Weights of a small GPT-style language model, trained from scratch on English Wikipedia.
Size: 23 layers, width 256, MLP 704 SwiGLU, vocabulary 8192, 22.7M parameters.
Training: a variant of Adam for these matrices, 6919 steps.
Each number is 200 + 20 x the weight over its row's rms, rounded and kept within 0 to 999. Layers, rows and columns count from 0. The size before them is the row's rms in percent of the matrix's.

# k: layer 7 attention key, 256x256, rms 0.0565, rows 57-63, columns 0-255
# q: layer 7 attention query, 256x256, rms 0.0551, rows 58-63, columns 0-255
# v: layer 7 attention value, 256x256, rms 0.0588, rows 0-6, columns 0-255
# o: layer 7 attention output (transposed), 256x256, rms 0.0612, rows 0-6, columns 0-255
k57,109,205,219,199,196,182,190,175,191,178,231,190,204,203,234,190,226,197,198,149,190,203,227,211,171,180,209,202,217,177,203,202,201,224,238,195,207,194,177,223,167,246,222,201,181,194,195,194,171,230,192,257,209,190,178,218,192,187,213,204,216,187,170,198,178,174,193,182,186,175,208,209,244,158,178,216,191,176,182,231,173,181,194,215,197,180,171,215,224,224,205,136,197,195,169,220,202,202,179,172,236,188,195,193,230,231,221,207,241,188,173,222,185,225,209,189,196,164,169,190,179,225,211,203,190,157,198,195,197,230,175,195,192,192,206,201,198,190,225,205,206,210,178,174,206,191,187,191,202,222,224,218,201,181,189,183,195,178,179,171,163,238,215,211,190,175,212,200,192,216,191,198,220,176,226,213,230,188,173,225,184,206,161,205,190,202,192,212,212,209,209,193,191,223,199,176,198,220,210,160,219,184,189,198,211,208,203,196,233,199,178,201,180,177,221,152,206,178,181,187,205,247,185,168,167,196,182,217,222,209,224,194,203,220,207,215,220,192,216,227,202,214,213,185,176,211,161,234,203,204,182,191,210,201,210,197,178
q58,096,197,216,236,203,231,184,228,175,205,196,207,199,190,205,205,187,207,188,182,199,180,167,198,173,216,175,202,203,218,183,184,199,184,184,192,212,235,192,156,179,189,175,260,187,168,210,207,219,183,130,154,201,217,188,187,204,194,187,209,214,190,186,220,198,218,206,216,181,220,175,202,179,169,174,209,223,184,188,203,199,188,227,193,205,204,217,200,190,203,213,189,217,213,198,214,198,176,211,188,203,196,225,198,212,217,197,188,210,224,201,201,141,171,199,184,192,193,175,168,220,160,189,198,175,166,217,171,218,203,172,149,225,186,217,210,215,202,221,222,212,202,199,226,178,216,189,203,183,202,208,175,196,201,180,184,177,241,234,193,202,189,209,166,220,196,200,209,203,198,223,192,212,202,191,220,171,196,189,201,200,208,187,240,184,218,219,236,189,169,215,193,153,188,187,231,182,181,208,211,182,218,234,204,202,165,194,184,159,223,232,211,221,194,182,194,197,238,186,192,180,186,206,198,196,217,220,209,170,198,177,206,200,157,184,193,190,176,218,243,200,204,153,207,201,171,198,186,239,195,216,178,237,219,212,193,169
k58,097,221,209,187,199,155,179,200,229,166,213,214,210,219,206,194,178,193,206,198,194,174,192,213,209,196,203,205,172,193,195,221,203,185,204,188,192,184,232,228,178,224,209,203,220,203,155,196,172,224,180,214,178,208,199,226,174,257,159,195,159,201,212,185,184,196,182,159,162,219,172,218,214,222,207,201,216,211,226,181,176,195,238,206,179,216,181,168,159,191,188,202,211,217,220,198,202,177,214,204,209,220,160,160,237,210,211,209,225,193,213,179,206,258,203,194,189,191,199,209,179,194,203,156,203,218,183,191,173,203,208,240,166,172,162,196,211,201,190,167,206,197,240,185,196,217,226,210,181,196,216,175,222,217,181,192,194,190,206,205,244,210,232,230,194,190,203,204,191,218,188,164,195,195,176,190,204,231,197,174,161,208,169,181,184,207,169,183,219,163,200,209,199,230,200,194,255,205,172,190,196,216,185,194,214,200,178,195,203,198,188,187,198,201,201,214,188,196,172,187,221,197,178,153,184,197,215,220,218,201,222,224,189,195,211,211,202,214,193,206,183,214,201,216,198,212,190,192,178,205,171,202,152,157,220,198,206
q59,100,176,190,169,190,173,217,173,183,211,183,181,203,199,187,207,241,153,204,192,223,185,187,201,165,175,195,200,196,230,209,193,203,151,209,190,185,198,198,215,175,203,230,181,234,189,201,185,197,215,225,205,214,237,221,210,182,188,215,189,184,208,169,209,207,166,249,198,247,165,192,202,173,179,196,188,196,186,162,210,181,198,206,193,200,204,215,244,206,207,161,190,205,231,233,158,187,181,198,198,225,237,184,174,177,188,164,215,211,184,246,159,196,193,204,221,222,210,218,180,221,182,231,214,211,191,157,197,210,219,214,186,214,218,155,218,166,189,193,207,197,166,175,197,205,204,186,197,181,185,216,173,180,197,192,208,193,200,212,208,186,194,187,233,216,184,211,213,196,206,212,210,201,217,187,207,229,213,207,146,205,194,210,205,210,171,200,221,236,178,221,159,199,200,208,231,223,206,214,184,181,209,202,202,188,180,207,198,233,206,218,207,195,194,230,201,152,203,195,187,189,206,163,172,177,224,207,182,226,189,185,219,207,182,199,205,203,234,191,176,237,219,183,180,193,192,203,201,239,208,179,197,202,158,210,183,203
k59,101,205,198,192,216,191,191,215,243,229,216,205,176,174,180,213,191,197,161,240,179,160,215,180,216,208,198,164,239,209,174,215,194,191,179,228,221,207,191,205,228,215,185,190,151,189,215,200,248,212,206,207,198,224,205,175,238,213,192,203,213,179,203,215,204,217,190,210,198,233,210,228,198,225,156,191,198,174,233,153,207,210,200,203,186,183,196,201,177,212,203,168,211,191,138,218,189,221,191,219,182,168,208,210,189,190,183,191,169,195,212,199,218,203,198,198,185,206,198,211,175,167,181,206,197,207,203,231,215,163,205,222,189,184,213,205,196,234,199,226,183,215,223,189,213,167,210,163,184,206,205,201,232,187,197,209,197,193,222,206,234,209,205,165,218,199,225,189,209,188,210,223,166,176,189,213,173,202,222,213,201,218,215,182,220,190,204,212,197,214,214,223,197,183,189,185,186,185,230,197,216,210,158,208,216,139,180,232,169,201,214,147,194,200,208,185,198,232,179,207,159,181,211,159,204,178,165,172,184,215,242,199,186,185,187,198,209,199,202,193,205,183,214,190,197,206,164,187,208,198,196,177,160,200,179,200,192
q60,098,193,224,205,189,212,188,190,195,233,211,183,200,206,219,190,203,191,186,193,168,194,199,209,181,205,171,171,183,243,205,230,197,180,191,188,194,191,178,235,168,173,172,183,203,165,190,234,212,214,177,200,214,192,185,190,165,206,176,164,266,238,208,168,234,194,185,191,196,191,224,166,229,236,215,171,190,181,196,191,222,203,203,176,219,198,191,224,221,231,190,188,236,210,202,202,207,183,215,233,223,197,227,196,205,206,193,218,197,208,168,214,217,199,175,210,169,183,183,193,194,192,211,240,202,202,181,229,192,183,188,215,189,205,196,196,187,227,217,186,211,193,211,209,188,214,184,178,162,193,182,212,207,201,208,167,248,233,189,225,153,182,197,236,208,209,212,189,203,161,213,194,176,206,223,219,193,228,173,198,214,179,177,213,173,181,222,216,170,172,170,215,188,222,205,203,154,233,195,192,209,194,215,154,167,163,218,203,188,204,212,195,171,192,183,193,224,181,226,184,188,205,207,231,199,200,203,191,215,210,240,233,200,215,222,190,223,199,194,214,222,211,246,202,194,217,190,185,193,219,212,207,223,239,209,181,190
k60,099,182,200,185,177,201,187,172,205,206,203,201,212,216,208,214,197,202,161,217,229,195,183,210,222,214,203,214,179,179,161,193,204,230,215,204,187,219,171,198,184,204,223,224,301,195,214,164,195,181,194,164,196,228,195,219,196,224,221,174,203,198,225,203,181,197,228,186,192,194,203,183,199,167,206,214,191,210,194,214,201,218,207,210,204,199,179,214,217,195,180,199,194,200,225,229,185,226,187,204,179,228,166,193,213,163,200,223,258,217,188,227,203,198,221,213,211,195,179,196,187,211,200,207,191,205,190,203,190,239,217,198,222,183,190,166,223,221,198,195,200,221,155,133,231,199,172,225,188,208,214,161,176,233,200,195,208,210,190,195,218,233,177,179,203,179,211,209,190,174,200,187,208,206,180,179,171,191,225,185,171,196,207,213,202,196,196,238,214,167,176,209,226,184,196,209,236,194,174,235,206,208,193,197,208,251,198,190,208,184,194,199,196,202,199,195,178,212,160,170,195,209,210,226,192,207,198,184,181,164,193,192,195,155,170,177,206,213,190,213,201,219,172,163,171,197,195,209,222,174,206,167,199,177,183,196,208
q61,100,200,197,182,209,196,216,174,225,212,224,172,189,217,220,210,177,192,190,200,222,240,209,197,231,224,196,208,185,191,184,217,237,173,189,203,198,158,174,202,183,239,200,205,203,218,195,220,210,191,189,197,205,192,232,194,225,186,190,191,150,203,180,202,190,177,204,228,176,182,209,213,181,205,193,187,167,198,165,160,210,188,207,196,156,181,180,214,188,215,221,217,190,208,211,199,225,214,237,186,204,214,217,176,218,216,161,202,189,172,196,202,175,187,184,180,197,219,203,210,193,198,187,167,236,185,213,215,233,195,233,187,174,169,199,208,166,173,168,204,200,198,163,199,181,197,187,187,224,201,213,228,226,219,178,161,210,190,200,205,181,212,171,161,230,177,180,215,213,185,184,246,225,219,200,228,186,213,195,182,201,221,194,223,211,184,176,200,199,210,230,199,231,177,201,228,241,209,188,188,194,207,207,196,186,217,229,193,215,218,215,160,205,203,169,197,221,173,164,220,186,227,206,206,224,230,194,239,235,209,212,204,211,183,178,197,199,198,169,237,193,213,148,218,194,232,177,210,170,181,184,208,221,221,216,184,223
k61,102,199,206,218,191,216,205,223,185,212,196,217,173,185,193,188,215,165,208,194,229,204,180,167,220,215,189,193,219,203,188,200,162,224,196,201,195,178,195,216,170,169,181,173,144,166,156,172,202,198,234,218,226,193,203,184,210,187,197,182,196,224,209,223,211,188,235,190,179,213,189,251,158,173,185,227,213,181,214,199,168,191,175,225,203,190,217,197,186,174,253,245,158,202,187,187,179,226,191,182,184,197,162,188,199,196,240,216,195,191,190,193,240,202,219,190,192,219,223,214,183,243,154,201,235,190,191,216,218,203,183,208,219,201,205,171,195,195,240,220,205,186,195,177,159,205,232,214,210,208,208,198,198,187,190,227,205,205,202,181,208,184,206,236,194,224,201,189,196,195,191,162,207,213,187,216,190,187,188,206,222,216,175,174,180,203,233,232,194,174,181,198,175,209,207,202,194,198,195,214,235,228,229,203,203,187,179,229,199,199,218,197,196,237,203,237,197,229,193,196,175,174,183,198,198,166,199,174,207,227,203,222,166,196,224,232,221,204,175,197,200,202,212,216,185,214,234,197,219,230,179,204,206,204,203,224,179
q62,106,201,212,196,233,233,211,183,192,208,201,171,237,213,227,205,231,220,190,185,210,218,212,178,194,216,202,192,215,200,214,232,189,202,175,227,162,226,177,200,221,239,214,204,224,223,244,191,175,209,203,181,196,221,217,218,235,188,173,190,202,188,204,183,229,195,216,182,223,176,187,217,188,194,173,223,204,196,213,205,149,226,206,193,180,212,213,203,182,216,195,184,190,184,216,200,181,220,189,161,171,194,197,165,217,198,204,218,185,231,185,208,171,183,210,185,232,199,178,174,181,197,196,187,192,233,212,196,189,224,170,183,187,168,217,199,211,192,224,196,207,191,219,205,205,232,178,225,201,168,224,186,223,244,194,200,191,210,214,194,176,239,230,197,209,208,238,150,182,204,214,248,237,192,169,209,209,194,233,193,203,204,158,210,153,168,190,199,183,223,201,209,198,220,179,228,221,195,201,186,204,200,186,231,224,206,204,202,189,205,207,189,197,200,180,199,197,203,192,158,204,201,186,179,198,208,217,223,213,191,269,214,181,151,232,198,227,203,204,201,229,165,189,214,185,217,220,202,177,181,192,208,180,175,187,199,176
k62,102,210,192,236,186,203,194,244,203,182,212,182,145,217,188,171,183,188,211,195,210,192,226,169,178,218,172,185,203,191,195,205,222,198,176,184,198,178,180,168,200,214,175,221,179,186,170,229,210,209,204,219,186,216,181,165,167,211,160,205,215,227,157,214,218,202,210,223,183,206,169,193,195,197,216,203,202,223,186,191,202,202,161,220,223,212,198,197,181,181,191,164,203,203,211,186,194,210,198,239,208,187,207,186,178,200,210,202,190,151,176,188,221,220,204,217,166,176,216,208,213,205,206,182,217,200,216,202,190,186,157,185,216,239,170,199,194,210,174,204,205,198,199,182,222,184,168,179,213,169,219,200,217,156,186,200,193,193,235,205,202,184,178,219,219,197,181,213,228,173,203,174,200,233,160,171,208,207,180,219,212,161,190,187,220,189,173,214,209,210,187,200,232,209,208,211,189,180,191,175,169,203,190,178,190,198,160,208,266,192,215,152,194,171,208,207,219,227,210,204,160,187,216,174,198,178,188,201,166,163,223,228,227,214,227,185,212,206,198,189,183,212,216,214,216,188,217,165,228,186,179,197,188,176,213,192,195
q63,108,219,218,207,188,183,216,216,209,199,207,205,229,205,236,220,160,210,181,212,212,209,170,218,210,222,195,202,196,178,199,182,235,255,170,178,216,221,216,189,177,191,190,203,214,222,230,227,197,200,173,214,215,205,181,196,199,223,206,191,192,192,179,192,162,177,197,205,202,219,227,239,212,193,239,189,207,186,178,191,161,234,200,208,200,205,167,208,199,206,204,236,191,194,210,249,210,204,219,203,198,234,226,222,188,177,189,198,199,166,193,205,192,205,211,262,185,177,176,215,206,190,191,189,198,171,189,203,182,177,206,190,207,188,195,174,222,184,274,190,197,228,154,201,204,194,179,200,196,209,198,198,179,183,205,164,209,181,205,167,173,211,178,207,167,225,183,202,202,212,228,211,194,241,165,194,198,230,236,200,215,193,218,210,154,186,206,200,197,231,175,211,213,212,192,200,185,159,207,229,206,226,209,191,181,204,211,179,204,209,192,230,211,222,217,181,166,169,212,207,179,230,180,206,188,182,206,180,231,191,157,168,215,165,187,213,243,192,174,203,220,196,198,205,216,196,227,211,209,189,219,189,183,207,206,213,221
k63,109,218,188,223,221,195,200,228,176,201,202,188,163,169,226,176,218,207,210,229,203,205,213,206,190,203,196,170,187,207,196,222,209,174,166,171,171,213,226,219,177,208,182,184,188,192,183,191,183,219,215,201,185,200,175,198,222,185,193,202,198,208,198,215,258,214,208,213,219,197,197,213,201,231,185,177,239,192,182,179,234,230,204,195,255,213,181,196,207,183,218,203,187,231,216,170,186,201,201,188,138,188,189,179,210,215,202,204,203,180,223,191,184,194,175,200,188,227,182,204,177,197,222,191,215,231,198,184,234,211,216,215,191,235,198,192,202,179,182,204,199,185,215,220,164,207,192,212,162,218,222,178,222,216,219,210,185,185,222,187,260,194,199,169,164,205,214,171,193,194,208,193,203,141,173,221,174,208,203,215,206,200,198,174,191,151,234,206,159,165,207,221,196,184,180,256,197,208,195,203,183,212,171,188,202,206,193,198,209,211,215,173,213,212,220,224,174,209,207,211,213,168,197,212,228,216,225,218,181,218,182,198,185,206,215,216,179,208,174,190,199,164,189,204,192,177,192,207,237,207,170,208,227,230,159,203,190
v0,109,189,186,197,251,236,200,214,200,183,184,190,201,199,195,233,202,226,180,212,194,203,193,194,232,192,202,202,189,177,197,208,205,218,221,201,179,183,202,202,194,215,195,204,223,211,194,197,214,196,177,177,153,234,230,183,167,207,208,209,223,177,179,169,178,177,182,219,185,205,252,221,208,194,206,188,187,175,159,161,199,205,163,205,179,206,254,219,195,180,187,206,188,186,189,195,170,199,182,206,192,182,177,224,238,186,202,171,189,238,210,188,171,190,200,208,218,221,159,213,182,200,195,193,177,195,200,163,273,218,191,223,169,193,187,156,185,199,193,214,222,209,199,196,237,174,216,212,226,202,189,177,167,212,192,220,185,192,188,195,208,197,205,218,216,180,223,262,233,186,190,234,219,212,225,209,213,215,185,191,216,172,211,190,215,183,178,193,189,194,208,196,201,198,226,248,217,207,218,229,197,218,200,188,210,223,196,200,192,169,171,171,210,185,177,176,219,197,204,200,203,193,167,220,218,163,213,215,207,221,198,205,199,208,233,207,200,194,213,219,184,198,230,193,165,209,165,186,190,179,186,176,225,182,190,234,202
o0,107,176,190,195,182,218,206,204,195,243,206,191,224,228,199,192,157,183,212,195,192,191,186,174,225,198,224,182,165,205,236,170,231,227,194,253,208,223,171,170,200,202,197,211,204,204,219,186,182,216,190,192,200,210,206,223,177,197,235,206,209,207,185,183,213,182,207,187,209,217,193,196,179,195,169,181,218,201,229,177,210,197,212,182,245,197,165,206,199,192,210,181,199,215,223,227,199,170,217,231,215,209,192,160,193,210,219,193,201,216,192,210,202,197,179,221,208,198,162,215,190,200,207,187,184,181,239,183,239,196,207,176,215,182,182,227,176,204,171,224,176,169,195,169,157,216,196,191,223,208,203,247,203,206,197,208,194,205,219,203,174,223,221,189,184,163,198,231,201,162,173,193,213,213,202,235,208,200,182,207,231,224,256,203,181,147,208,199,217,210,205,172,192,218,202,248,188,193,199,182,163,197,182,198,216,195,216,209,178,181,204,163,215,188,188,155,214,169,198,198,215,210,188,202,191,191,216,222,206,206,208,155,188,209,173,211,242,214,168,179,239,185,197,205,208,183,186,207,166,225,206,206,215,175,195,230,196
v1,104,215,211,182,200,221,213,159,224,223,196,181,192,154,191,234,217,198,192,196,176,204,229,215,193,201,204,184,166,190,190,213,197,172,220,217,193,195,188,194,207,200,221,199,183,205,228,189,188,189,173,171,192,214,215,184,201,178,222,169,199,225,214,182,173,216,187,227,185,227,194,221,198,162,221,208,181,231,187,153,182,178,213,165,232,200,185,188,218,221,213,225,163,208,190,232,193,197,226,179,260,195,193,191,210,207,232,231,174,232,182,226,201,203,185,205,212,201,217,185,194,213,193,208,236,204,198,239,211,190,245,239,187,193,193,168,208,182,205,223,205,193,197,194,202,228,170,232,194,204,202,181,200,235,184,209,221,253,159,180,224,167,219,223,226,242,190,216,195,188,183,157,184,205,153,212,189,249,213,197,218,182,194,194,172,205,209,207,184,171,225,196,215,207,187,190,192,181,201,205,171,211,177,195,237,224,207,201,198,181,224,195,215,196,232,207,218,219,214,198,196,191,203,233,197,161,186,207,233,196,194,216,189,169,215,188,221,200,182,181,207,175,209,216,219,196,196,208,220,214,171,208,190,173,198,199,200
o1,095,209,169,185,203,175,202,175,214,188,208,167,172,247,198,162,179,222,195,206,179,211,213,207,186,179,168,189,204,148,190,223,187,255,167,188,186,182,216,186,196,195,230,199,231,241,201,177,201,202,200,210,225,201,186,219,185,181,202,216,208,195,201,219,178,210,200,207,199,206,191,190,156,171,231,189,193,228,217,220,201,176,198,180,232,194,202,213,228,209,204,191,219,227,247,193,193,195,204,170,196,158,193,207,199,210,209,163,184,203,184,221,213,187,169,204,214,199,189,186,200,205,227,160,173,229,205,186,175,218,173,254,252,159,229,188,254,206,199,213,212,170,216,195,194,197,172,198,180,183,161,198,213,178,188,188,170,227,225,202,194,219,153,209,205,243,186,198,165,197,177,155,205,175,195,205,229,186,190,207,191,227,217,218,207,190,208,200,198,205,190,201,213,195,159,199,190,187,238,215,190,200,193,222,213,180,193,187,205,199,206,182,178,163,187,196,198,203,197,178,190,221,204,168,205,177,174,200,185,196,187,213,179,199,184,210,203,197,209,204,208,204,221,208,216,202,226,204,196,224,214,209,171,154,176,200,204
v2,105,191,178,201,224,225,203,198,189,183,228,177,209,189,174,198,227,189,202,189,166,188,203,160,169,198,223,218,210,228,236,230,188,213,218,185,173,198,224,193,239,209,211,206,194,192,224,202,221,204,193,220,204,250,228,223,176,206,219,230,191,205,207,208,184,191,174,190,195,180,235,188,210,203,202,199,212,226,162,184,209,173,182,190,211,212,210,228,240,247,203,188,179,205,222,190,161,205,214,185,221,198,180,174,174,223,192,196,172,219,191,212,223,204,210,217,205,190,221,169,183,178,215,219,189,200,190,191,193,200,183,170,206,192,183,192,180,198,183,204,201,240,195,191,228,191,175,226,216,201,213,188,180,233,172,193,175,243,210,197,236,183,202,178,196,262,218,231,203,215,214,187,219,206,172,205,208,227,208,205,212,176,203,167,245,194,196,182,188,205,214,176,214,175,217,211,223,234,203,239,195,216,197,208,205,178,224,205,194,155,201,211,234,180,201,222,207,202,183,184,204,230,226,194,194,209,178,194,214,223,171,177,222,192,210,235,229,251,213,215,222,195,210,203,217,231,198,223,232,182,196,227,218,208,165,231,200
o2,100,141,163,196,194,184,195,197,224,211,181,168,234,231,216,200,169,201,187,206,216,152,182,210,193,174,204,186,211,206,212,192,191,183,185,182,191,213,193,177,199,245,187,220,173,220,188,199,186,219,188,203,222,205,191,229,202,219,196,202,190,194,211,216,186,181,203,198,191,190,166,202,173,218,203,190,225,227,201,211,200,178,218,191,229,165,177,239,211,224,195,200,209,206,241,239,178,205,200,199,173,168,178,181,210,190,179,177,229,193,187,185,192,175,164,186,232,208,209,194,177,214,210,177,190,169,208,201,194,185,217,209,234,159,195,167,188,229,173,224,199,212,182,197,194,217,153,197,216,185,202,205,245,185,165,183,157,216,226,198,197,225,222,193,179,224,180,193,231,191,217,207,208,184,178,193,212,235,213,199,219,220,236,226,194,221,196,168,214,189,196,185,217,221,190,220,203,207,213,212,220,203,181,238,241,196,204,212,195,193,228,208,187,206,199,177,229,185,203,226,195,212,209,209,207,163,185,194,212,180,170,155,186,230,177,213,226,215,208,161,221,218,229,185,213,193,195,202,152,184,168,216,214,197,192,224,198
v3,112,196,196,206,223,213,200,179,214,209,251,196,204,223,185,213,185,173,203,181,222,174,201,172,180,175,218,191,187,216,196,207,166,203,220,219,199,199,231,185,217,196,205,209,191,171,227,203,244,187,211,232,228,238,253,213,191,191,185,234,214,190,239,228,180,195,191,184,246,194,203,226,201,183,212,192,199,228,179,237,196,184,216,190,198,226,213,193,203,193,216,186,198,162,223,165,191,204,214,198,188,189,224,236,201,187,197,214,184,191,208,190,194,197,175,219,221,195,208,179,202,205,160,212,237,174,200,216,208,144,215,193,187,151,203,229,168,193,190,210,189,188,214,216,217,209,205,219,196,226,191,225,192,206,182,211,175,242,190,198,190,218,193,219,199,218,198,198,204,181,193,176,200,202,166,177,167,217,216,209,200,213,202,210,180,204,199,181,188,192,226,218,198,141,198,199,189,151,213,179,210,181,199,214,177,167,198,204,211,198,162,203,200,193,153,256,227,237,206,236,216,210,208,231,188,184,187,195,173,214,174,195,217,170,193,178,205,217,192,222,187,196,173,183,212,183,187,252,207,180,199,185,181,211,197,215,211
o3,106,180,182,165,189,195,212,188,199,226,233,191,213,233,182,220,217,196,197,206,279,186,214,190,215,191,179,177,188,178,184,182,187,200,179,175,216,220,224,145,212,215,217,202,184,166,188,218,223,199,200,219,203,210,210,209,222,189,213,214,181,164,200,168,216,234,189,192,173,194,193,183,169,185,160,208,207,227,183,234,133,193,222,211,186,169,209,189,182,216,214,179,217,219,212,219,188,219,204,170,176,163,184,206,229,183,214,200,210,209,197,230,181,198,224,187,230,199,218,194,157,213,174,220,181,225,195,212,188,219,199,192,216,189,217,155,183,189,236,202,200,192,181,202,196,152,211,196,191,217,209,190,215,181,192,187,203,206,209,217,210,212,197,226,201,199,197,199,219,217,218,204,214,216,204,241,216,215,234,230,196,216,199,215,180,203,182,167,170,184,190,215,215,188,209,171,184,189,174,208,198,199,202,222,204,201,184,206,215,189,224,193,191,181,202,208,181,183,179,224,215,217,207,206,216,204,147,178,174,170,206,167,198,192,177,186,205,213,190,215,206,249,181,220,184,231,213,238,211,154,199,199,177,197,206,172,197
v4,105,180,222,197,214,186,193,212,212,213,220,202,217,212,194,227,186,184,172,207,189,222,163,197,210,226,182,203,212,176,188,167,220,211,159,228,200,210,176,190,170,217,185,200,211,207,211,151,205,210,210,194,186,236,166,181,175,204,196,185,203,226,201,229,189,199,172,201,218,195,204,233,143,224,171,196,164,156,219,212,214,170,164,201,164,198,246,210,178,197,185,198,157,209,206,199,162,186,216,208,203,196,228,217,214,186,188,188,217,236,178,199,193,171,189,179,187,185,213,186,222,233,181,204,199,188,229,227,202,206,188,195,201,161,189,184,222,193,213,192,195,189,204,190,227,186,210,244,193,151,217,177,160,193,205,196,220,214,191,192,185,157,222,208,212,185,238,225,202,191,180,216,237,182,180,216,180,191,191,205,196,220,200,233,209,213,218,207,211,200,207,179,234,202,185,199,195,224,182,198,234,177,196,198,192,188,227,192,205,179,155,203,231,210,214,201,196,211,177,205,214,208,202,144,180,229,196,189,224,203,199,227,190,226,187,167,194,208,207,198,196,185,175,204,198,192,210,236,190,235,176,183,229,177,208,223,221
o4,096,187,202,196,189,184,176,186,227,215,183,186,210,165,186,140,214,194,211,236,196,200,176,181,199,220,185,201,219,186,228,186,200,190,216,196,225,201,240,222,203,213,201,194,220,180,203,215,191,179,191,179,172,189,208,174,195,216,195,207,157,173,215,216,195,236,209,175,202,194,208,197,212,205,166,208,202,180,186,221,223,201,172,170,196,196,179,175,207,207,189,223,175,265,205,221,180,188,185,217,187,239,190,229,216,219,198,221,212,174,186,191,191,206,207,200,222,169,200,232,173,189,183,229,216,184,222,173,197,237,168,225,226,173,193,177,194,212,213,226,201,181,188,151,192,233,222,185,220,203,199,163,170,167,209,207,195,170,211,232,203,165,192,224,214,169,221,226,180,180,199,188,200,250,191,203,197,189,211,196,222,178,198,161,213,192,227,217,185,190,178,255,193,211,202,190,211,189,169,183,208,183,209,238,170,194,226,202,193,197,187,192,226,203,185,203,210,188,202,164,223,180,196,205,210,211,169,206,172,170,214,201,211,229,194,207,243,192,222,181,240,179,203,198,185,186,206,220,170,207,187,190,173,212,194,210,192
v5,105,231,215,225,203,248,202,209,197,181,182,189,192,190,193,176,207,195,204,215,192,180,171,212,228,194,188,235,179,190,231,210,224,213,178,212,182,218,222,187,158,211,216,207,192,189,169,229,172,229,173,211,194,190,218,237,211,202,219,205,183,174,179,184,204,236,212,159,188,225,190,223,207,168,226,168,200,186,211,212,190,237,200,198,204,199,188,190,225,146,196,194,212,184,230,207,239,172,195,191,208,178,189,184,198,237,177,184,200,222,228,172,192,206,265,200,167,197,167,229,176,215,205,201,177,222,192,157,204,183,226,214,205,190,210,186,198,192,193,218,209,211,165,220,209,225,177,215,243,208,204,215,200,189,227,215,183,199,192,193,209,199,210,215,177,198,214,204,172,183,234,221,166,201,206,188,182,212,179,198,153,211,192,194,196,216,208,212,184,211,183,216,170,218,182,227,186,183,229,166,175,173,211,188,231,227,211,196,232,194,194,200,205,216,171,175,197,202,207,216,197,202,164,249,203,196,195,184,183,235,205,202,197,182,242,221,184,227,219,211,184,197,211,189,186,209,212,203,222,209,231,220,193,230,174,213,196
o5,099,214,207,222,204,222,216,220,214,225,180,210,187,169,176,211,221,189,175,194,217,189,211,187,185,214,205,203,170,228,211,216,212,193,189,206,227,242,188,148,177,182,186,179,180,187,186,217,159,207,195,226,206,196,187,219,184,216,232,179,195,201,192,173,199,205,208,155,210,189,199,224,179,203,204,161,228,199,226,207,212,221,194,181,218,215,189,209,217,186,220,132,210,217,173,195,219,210,220,211,210,153,210,170,181,207,187,209,171,203,225,198,218,227,193,183,172,216,205,226,189,227,189,202,201,207,210,188,233,164,172,150,216,237,182,194,169,213,198,203,202,191,220,239,187,190,202,234,223,229,174,182,228,231,204,196,175,200,201,187,201,207,235,192,192,200,199,204,214,190,207,209,204,204,184,178,192,202,223,188,218,235,210,214,232,220,200,212,205,176,227,213,221,212,202,219,196,207,196,195,169,184,201,185,198,212,222,195,190,203,252,195,207,220,195,182,163,229,188,219,195,205,186,214,204,213,206,194,205,224,220,206,195,158,218,190,193,200,141,228,187,191,143,232,218,202,234,191,225,198,229,199,232,218,189,210,224
v6,117,175,194,201,185,164,189,224,187,192,182,192,216,227,222,185,238,258,197,211,185,228,198,185,204,191,166,214,184,174,191,191,211,213,184,192,192,216,171,195,185,170,208,209,212,204,212,206,169,207,170,180,149,180,196,198,215,196,190,197,217,171,201,172,211,186,221,239,194,194,202,233,199,187,175,205,184,178,239,169,202,237,159,222,193,183,216,182,211,178,226,172,171,221,191,200,227,214,199,191,165,200,182,201,206,187,195,186,228,185,193,156,196,207,181,191,180,206,191,215,220,219,222,186,172,225,162,207,197,222,181,190,167,202,163,204,222,183,187,218,211,191,212,199,197,202,191,205,201,191,184,173,200,178,208,215,232,196,206,200,215,193,221,196,177,202,200,216,235,213,160,273,193,184,228,166,223,208,199,208,197,193,171,224,205,188,204,202,227,218,210,195,180,196,183,195,207,219,204,184,199,209,202,188,232,189,174,194,187,202,208,223,197,246,205,151,216,210,183,202,208,203,216,222,241,223,199,204,215,194,227,189,217,206,257,238,192,206,213,219,216,212,204,212,177,152,209,174,171,200,178,210,217,187,237,197,195
o6,111,211,189,222,181,208,197,213,171,188,223,200,170,208,192,201,198,215,203,190,153,250,191,167,175,198,205,226,202,185,206,173,246,218,206,228,175,177,172,228,176,175,219,206,214,220,220,210,181,211,173,183,208,179,214,173,180,198,228,209,202,224,189,188,183,178,203,173,187,186,208,210,237,190,176,197,186,201,239,151,238,233,186,168,204,227,156,205,217,194,208,204,220,197,154,186,216,191,216,229,230,237,206,195,184,221,206,220,168,159,217,160,196,212,208,204,190,206,181,218,202,204,228,247,202,184,191,216,200,190,188,164,170,193,159,231,213,190,175,188,238,220,202,184,201,217,196,203,208,190,167,244,187,222,208,178,217,192,222,208,198,195,225,203,206,196,197,192,210,229,186,225,169,224,192,199,218,201,192,187,213,194,221,175,214,171,207,223,213,216,217,204,200,198,197,255,198,200,194,182,200,215,188,192,173,194,209,206,192,174,175,222,208,245,207,214,198,183,176,172,197,240,222,195,182,211,195,222,196,181,182,205,225,212,222,202,229,189,177,215,209,199,233,202,195,207,181,191,189,219,226,203,214,225,190,220,227